{"n_layer": 13, "d_model": 96, "n_head": 3, "n_kv_head": 3, "head_dim": 32, "d_mlp": 384, "vocab_size": 2048, "activation": "tanh_gelu", "norm": "layernorm", "norm_place": "pre", "norm_eps": 1e-05, "positions": "learned", "qk_norm": false, "attn_scale": 0.177, "bias": "all", "tie_embeddings": true, "parallel_block": false, "init": "uniform", "init_std_qkv": 0.0648, "init_std_o": 0.0648, "init_std_up": 0.0648, "init_std_down": 0.0324, "optimizer": "soap_variant", "lr": 0.00403, "lr_mult_qkv": 0.7, "lr_mult_o": 0.984, "beta1": 0.95, "beta2": 0.98, "lr_head": 0.009, "grad_clip": 1.0, "warmup_steps": 200, "schedule": "wsd", "decay_fraction": 0.527, "decay_shape": "linear", "final_lr_fraction": 0.0, "batch_tokens": [16384, 32768, 49152], "seq_len": 512, "doc_mask": false, "train_tokens": 138100000, "steps": 4643, "dataset": "wikipedia_en"}
Each number is 128 + 32 x the weight over its row's rms, rounded and kept within 0 to 255. Layers, rows and columns count from 0. The size above them is the row's rms in percent of the matrix's.

# layer 5 attention key, 96x96, rms 0.149, rows 93-95, columns 0-95
size [ 84  87  84]
[[107 170 144 221 119 126 198 158 152 140 159 163 122 148  67 114 162 109 135 127 144 141  78 135 172 133 136 132 134 138 155 164 129 131  84 159 148  78 174 121 130 158 112 194 136  98 101 153 133 140 160 119 163 150 123  85 177 133 126 112  89 143  61 152 119 127 110 142  92 139 131 112 176 183 121 145 134  98 107  88 146 146  43  36 139 102 130 117  93 131 117  74 110 102 104 157]
 [ 75 119  96 150  94 154 142 114  84 123  66 155  36 152 191 118 106 137 153 106 133 130 135 160 167  89 122 133  93 134  93  61 118 167 120 183 117 140 167 102  92  74 165 115 126 135 129  81 144 113 124 160 154  58 129  61 125 105 185 133 152 114 141 131 112 138 173 111 178 200 117 125 150 154 146 132 130  96 154 100 158  75 105 136 123 115  85 104 127  87 153 142  79 115 146 154]
 [114 126  97  74  66  85 135  90 166  47 105 123 139 146 148 137 134 121 138 132 105  93 163  99 111 134 110 125 107 114 134 121 117  75 185 140 191 172 143 139 113 113 160 157  82 123  87  91 147 195  80 168 195  93 109  92 132 105 111 184 109 108 215 161  88 156  97  96 110 151 107 128 126 132 135 143 137 133 107  95 186 101 142  95  99 136 145 139 102 162  86 150  96 176 153 131]]
# layer 5 attention query, 96x96, rms 0.15, rows 94-95, columns 0-95
size [ 88  84]
[[108 161 124 177 113 211 123 152 167 114 182 101 172 110 140 122 162 136 144 102 124 107  99  97 113  85 161 123 130 170 146 154 135 186 161  64 179 100 128 133 113 173 162 133 137 123 180 109 163 107 131 163 173 134 133  57  97 130 129 166 213 161 150  90  93  94 154 130 122 112 114 129 147 140 192  97  96 139 138 110 175 134 106 119 135 134 105  90 130 203 168  90 105 145 125  84]
 [132 150  89  98 124  97 142  69 193  94  70 128 132 121 153  72 124 128 129 134  81 123 149 142 141  91 130  53 152 121 100 143 137 108 129  71 138 101 117 110 154  55 178 136 133 130 121 151 155 184 121 108 115 106 159  73 116 158  91 145 137 157 141 135 137 200 111 147 146 122  98 148 190  90  87  91  99 125 106 133 143 132 158  79 161 166  91 165  82 166 110 174 116 199  89 101]]
# layer 5 attention value, 96x96, rms 0.13, rows 64-77, columns 0-95
size [100  98 105 104  91  84  99 109 101 109  93  92  83 102]
[[118 121 165  98 209 133  79 136  90 107  92 111 117 119 116 117 136 128  94  97 129 101 121  81 112 167 202 143 143 148  93 216 157 197 132 167 164 116 121 183 148 124 158 139 144  59 105 201 157 134 106  90 140  99 108 152 106 119 122  98 169 114 152 139  71 140 141 128 128 149 116 156 112 154 127  91 109 135 108 130 161  95 113 117 168 128  66  93  85 182  83 141 157 162 114  94]
 [ 81 118 152 109 167  97 144 156  74 175 142  95 122 153 139  53 132  98 140 118  93  74 109  77 126 148 134 142 174 108 117 151 120 133  56 103 110  83 155 132 180 109 137 122 111 132  56 154 162 123 133 130 104  57 152 105 132 163 132 118 143 130 193 111 167 140 132  80 124 189 154 160 155 110 102 134 118 112 131  93 115 128  50 201 151 182  82  75 122 122 136 134 124 126 148  98]
 [ 85 178 139  87 139 182 153  63 133 146 131 157 115 149 125 126 114  75 119 124 172 141 124 156 186  18  56 145  78 126 150 146 122  98 139 140 158 195 147  65 129 118 122 106 137 117 145  92 111 125 120  47 142  86 157 127 135 158  81 116 119 132 141 127 127 169  99 180 101 155 118 136 152 111 123 138  90  81 148 156  96 133 147 137 100 151 140 164 126 160 124 112 111  97 149 202]
 [152  97 154  92 187  71 152 128 154 137 147 168  88 130 149 118 144 121 104  95 123 116 125  65 162 130 131 106 124 133 167 152 124 154 156 106 125 192 149 129 114 102 101 140 136 105 131 140 148 112  71 154 146 151 107 140 104  69  81 134 116 130 190 169  99 104 119 159 159 142 101 105  79 133  42 113 144 129 113 117  87 111 125 114 136 142 189 168 213 176 123  92 112  23 132 150]
 [121  84 154 154  92 137 130  72 156 132 106 114 120 156 122 170 108 162  95 118 149 185 114 120 102 126 161 112  96  60 150 136  90 168  58 100 153 112 122 128 120  73 101 143 157  88 165 198 141 103  99 178 112 176 192 140 142 113 149 116 183 161 177 157  79 166 123 122 132 174 162 121 119 166  82 128  86 143  85 150 114 115 177 128 121 115 128 157 153 169 193 101  81 100 136 149]
 [145 162 142 116 169 140  93 140  95 116 155 129 153 114 142 102 105 130 123 158 159 129  96 130 101 123 192 109 139 133  84 169 107  78  49 144  82 103 162 127 160 117 109 123 157 190 155 126 104  83 113 164 118 101 128 186 119 170 121 195 100 133 120 178  90 213 148  97 120 111 103  58  93 107 101 119 153 115 114 159 138 146 120 140 106 130 164 109 159 187 139 201 127  94 174 179]
 [130 171 102  95 143 111  78  92 103 126  76 131 176 186 100 101 130 110 139 131  86  76 135  89 148 124 149  81 113  56 157 116 135 136 114 119 103 209 195 171  74 112  82  97 150 176 119  91 106 141 141 123  87 136  77 157 164 142 158 163 115 105 104 124 145 122 176 113 135 172 130  85 118 138 132 126 101 182 132 199 142 162 144 149 159  93  97  94 125  94 148 132 142 172  80 100]
 [ 95 134 108 118 119 132  85 132 100 129 111 127 127 183  48 129 147 122 117  88 100 116  92  84 116 158 159 158  66 102 112 161 141 107 123 107 134 155 134 138 143 154 136 118 138 104 106 141  69 130 116 177 164 160 109 155  77 114 138  76 108 207 193 138 122  89 110 100 118 128 146  91 157 130  97 169 168 230 109 144 150 110 117 154 100 157  92 114 137 166 138  99 146 162 183  47]
 [147 104 131 128 184 118 120 106 108 155 158 192 139 109 144 113 190 106 105 121 114 112 177 119  25  95 148 107  98 118 165 148  82  78 182 160  83 180 119 171  66 103 134 105 119  86 183 164 171 122 115 158 114 139 112 101 116  98 136 119 133 133 158 125  78 176 198 161 148 123  93 129 102 129 127 114 160 185 112 123 130 129 174 134  97 141 102 177 112 142  96 109 106 123 171  84]
 [159 143 160 162 115 115 139 104 124  88  75 156 179 138 143 131 132  54 127 141 112 144 141 135  66 157 152  87 168 142 112 144 131 149  86 164  96 170 149 115  92 156  66 107 161 172 161 121 155 161  78 114  93 152 195 124 119 112 151 108 180 164  89 132 111 132 129  89 108 126  79 136  92 176 136 125 197 146 170 129 210 126 160 109 140 154 150  90 109 104 155 172 141  95  68 106]
 [118 167 155 113  94 107  90 181  85 146 122 103  84  99 107 100 153 186 159  72 132 169 128  85 116 144 199  80 154 128 126  99  85  97 100 124 115 174 124 101 104  90 142 111  91 145 170 172 157 115 123 140  86 191 120 114 116 158 139 114 169 128 137 137 138 159 127 135 138 146 110 136 144 207 103 163 122 131 125 101 186 126 160  82  75 118  85 147 144 102 174 124 192 208  97 127]
 [103  84 181 189 112  92 130 118 134 142 108 123 156  64 120 111  69  49 156 143 116 136 175 134 136 132 150 123 135 147 156 151 116 119  91 126  99 127  88  41 154 136  89 124 146  96 154 133 145  77 144 107 180 132 162 137  86 117 156  87 151 127 173  71 116 114  85 120 159 126  99 152  97 165 119 193 151 131  86 116 143 155 126 161 110  48 140 166 126  88 130 104  64 150 166 144]
 [131 179 162 111  66 135 138 118 131 119  97  94  88 166 131 169 108 110  70 112 170 157 154  89 125 126 202 128 105  91  84 203  96 143 172 118 157 141 101 159 198 121 150 111 133  82  99 161  93 116 139 175 133 165 169  96 123 128 120 144 100 147 122  92  94 161 125 195 152  76 103 101  89 161 205 109 102 127 160  92 155 185 119 131 129 160 104 121 125 116 155 107 143 150 101  93]
 [ 91  96  91  64 147 118 134  66 130 164 184 105 144 106  71 106 174 174  86  96 158 142 178 100 105 127 136 144 139 128 117 135 116 122  83 116 139 112 160  97 116 121 169 117 166 199 107 200 120 130 148  56  92 105 152 154  64 114  82 151 148 173 163 104 102  44 139 145 167 170  92 159 162 120 106 114  91 102 160 115 150 142  88 132 152 155 147 135 125 134 134 120 134 164 162 127]]
# layer 5 attention output (transposed), 96x96, rms 0.152, rows 64-77, columns 0-95
size [107 111 112 113 101  98 108 113 104 114 100  88  85 104]
[[147 119 145 116  33 138 176  85 190 145 178 119 118 149 125 123  73 152 152 156 145 161 100 162 118 136 116 159  86  97 182  95 109 141 104 142 100 141 180  79  89 163 126 104 165 166  79 140 117 122 142 160 136 134 148  99 114 128 109 163 142 120 138 150 170 135 141 112 162 155 155  81 129 144 149 195 133 105 152 107 106 166 133 134  33 188 156 162  98  62 134 156 127  86 126 156]
 [175 219 162 168  70 161 109 120 162 128 131 127 134 127 114 175  88 174 117 106 149 109 125 149 190 129 111 166 124 117 117 130  97 172 130 113  81 160 104 143 120 177  97 151 165 149 139 138  70 123 176 131 113 179 151 152 132 117 136 147 132  92 141 220  63 106 136  98 123 100 102  99 103 214 170 118  81 104 162 146 135 125 159 128  99 107 161 121  96 131 104 173  92 153 112 121]
 [206  80 106 198 125 110 111 172  97 104 156 126 185 112 197 138 167 166 124  97 129 144 155 120 131 198 141 140 142 149 159 111 151 158 139 152 141  57 105 190 127 130 162 170 179 103 151 115 154 125 167 158 109 147 140 106  73  68 156 140 122 105  95 180 123 152 155 139 143 128 159 199 113 122 131 135 149 179 132 100 169  89  97 124 163  90 123 136  99 128 131  98 166 111 146  91]
 [102 143  92 157  84 174 133 101  95  70 158  75 188 105 147 169 157  93 188 164 130 102 140 147 109 130  78 158  62 130 121 149 105  85 154 150 159 121 125 119 116 153 173 147 123 136 110 125 105 104 116  89 127 116 103 102 133 106 169 133 127 172  83 115 154 174 143 119  58 116 172 174 165 151 182 154 180 147 110 100 113 134 139 179 120  82  74 144  63 100 119 167 161 164 137 166]
 [141 197 130 119 114  79 154 145 159 150 132 123 101  99 184  46 135  78  96 129 164  28 140 112 140 113 100 154 143 174 124 133 165 124 123 175  96 142 157 154 124 198  71 115 134 115  50 123 125 130  78 123 130 127 114 121 162 115 129 115  54 164  72  97 159  99 101  97 124  82 126 128 157 144 131 182 127 121 151 117 104 158 109 149 134 131 123 110 108 146 130 204 142 139  91 126]
 [152 163 101 138  75 114 159  95 114 183  83 145  78 140 143 191 118 119 117  96 107 105 144 124 164  95  85 165 111 100 150  81 103 149 150 133 168 141  89  84 106 108 154 187 115  83 111 154 165 193  64 127 156 162 135  93 169  62  90 111 166 129 141 124 130  91 132 133 133 148 141 130 121 209 152 148 139 133 142 121 103 111  84 109 130 164  78 157  75 101  71 125 134 155 107  70]
 [127  76 145 139 110 136 180 137  98 163 165 144  55 104 132 110 104 190 107 142 127 159  83 153  60 121 118 181 150 150  84 130 136 154 152 147 133  90  71  50 169 144 157 145 129  81 141 160 132 135 111 106 168 139 154 156  90 145 132 109 160 114 118 121 129 120  93  81 166  65 119  91 112 130  95 166 136 107  87 123 118 125  93  98 110 158 107 114 151 143  35 149  87 160 162 187]
 [162 179 131 108 110 166 166 125 119 150 162 150 141 128 132 139 118 156 122 168 170  98 122 123 115  93 111  98 167 126 138 169 116 131 115 116 138 128 115 147 130 106 116 143 130 119  92 143 112 159  35 107 117 161 145  59 136  93 136 151 180  82 131 145  81 139 121  91 145 137 157 167  39 150 128  49 109  66 138 106  64 194 139  95 131  70 145 161 140  80 128 137  89  96  93 188]
 [114 103 111 129  73 136 146 161 137 108 109  95 152 121 133 155 135 154 201 159 140 178  97  91 222 140 102 158 148 113 130 108 186 150 101 103 154  85 150 102 155 114 149 149 160 124  90 123  96 138  77  97 218  95 104 143 112 115 125 130 144 124  71 125 151 140  90  91 101 121 196 149 137 157 161 121 197 121 132 136 109 104 124 135 151 133  97 203 178 106 168 121 130 175 120 180]
 [119 129  87 146 129 129 101 126  90 174 127 121  61 116 130 120 143 171 157 108 159 189 139 216 154 127 154  90  85  89  90 110 148 141 133  91 121 106 136  95 173 146 104 145 129 112  80 125 172 116 145 176 209 129  79 169 161 115  96 134 126 117 146 113 148 120 159 122 174 170 119 126 155  98 112 110 146  94 111 148  46 173 109 120 101 145  57 150 106 173  69 144 117 168 126 174]
 [127 160  78 131 135 142 148  75 164  94 108 131 171 121 116 151 115  79 123 187 115  76 135 208  84  70 101 136 131 164  95 162 160 107 115 172 134  80 127 110 147 124 103  71 148 115  76 135 137 171 124 178 176  91 142  97 179 123 128 131 126 166 128 152 134  80 122  77 178 131 181  99 118 110  97  82 135 142 138 143 123 142 108  94 151 178 119 102 136 188 116 112  48  90 111 139]
 [165 186 108 101 142 148 115  82 131 109 113  89  95 164 163 108 154 187 103 116 118 104  96 122 189 111 104  96  96 124  89 124 114 149 148 121 125 107 171 234 114 138 146 145 116 168 115 175  94 153 122 135  93  97  78 155 150 123 117 133  98 147  68 140 145 144 174 144  83 125 122 162 175 106 144  78 130  94 134 136 125 111 134 106 135 210 105 108 144 174 148 131 207  84  69 127]
 [143 145  96 165 180 129 131 110 170 153 129 139  84 137 115 157 137 140 177 125 134 103  96 109 120 113 116 153 150 174 197  99 138 149  90 153 128  65 201 145  69 153  82 136 156 109 102 111 160 147  93  54 114 145  98 130 122 172 130 119 156  97 112  80 122 132 134  68 191 208 146 101 163 123  69 153 134 112  75 169 142 121 114 152  81 100 131  88 118  97 112 178  88 110 143 124]
 [169 110 142 187 133 153 142 173 107 102 101 127 135 163 187 159 103  66 171 161  98 120 112 127 170 165 110 114  93 143  97 110 157 128  98 138 113 119  96 152 139 165 132 163 123 152 165  67 127  97 141 172 154  86 114 118 190 194 167 120 133  90 130 152 103 190 126 111 174 113 189 102  99 163 156 145 144  93 181 101  66  86 125 136  87 134 136 102 130 119 163 139 130 128  42 103]]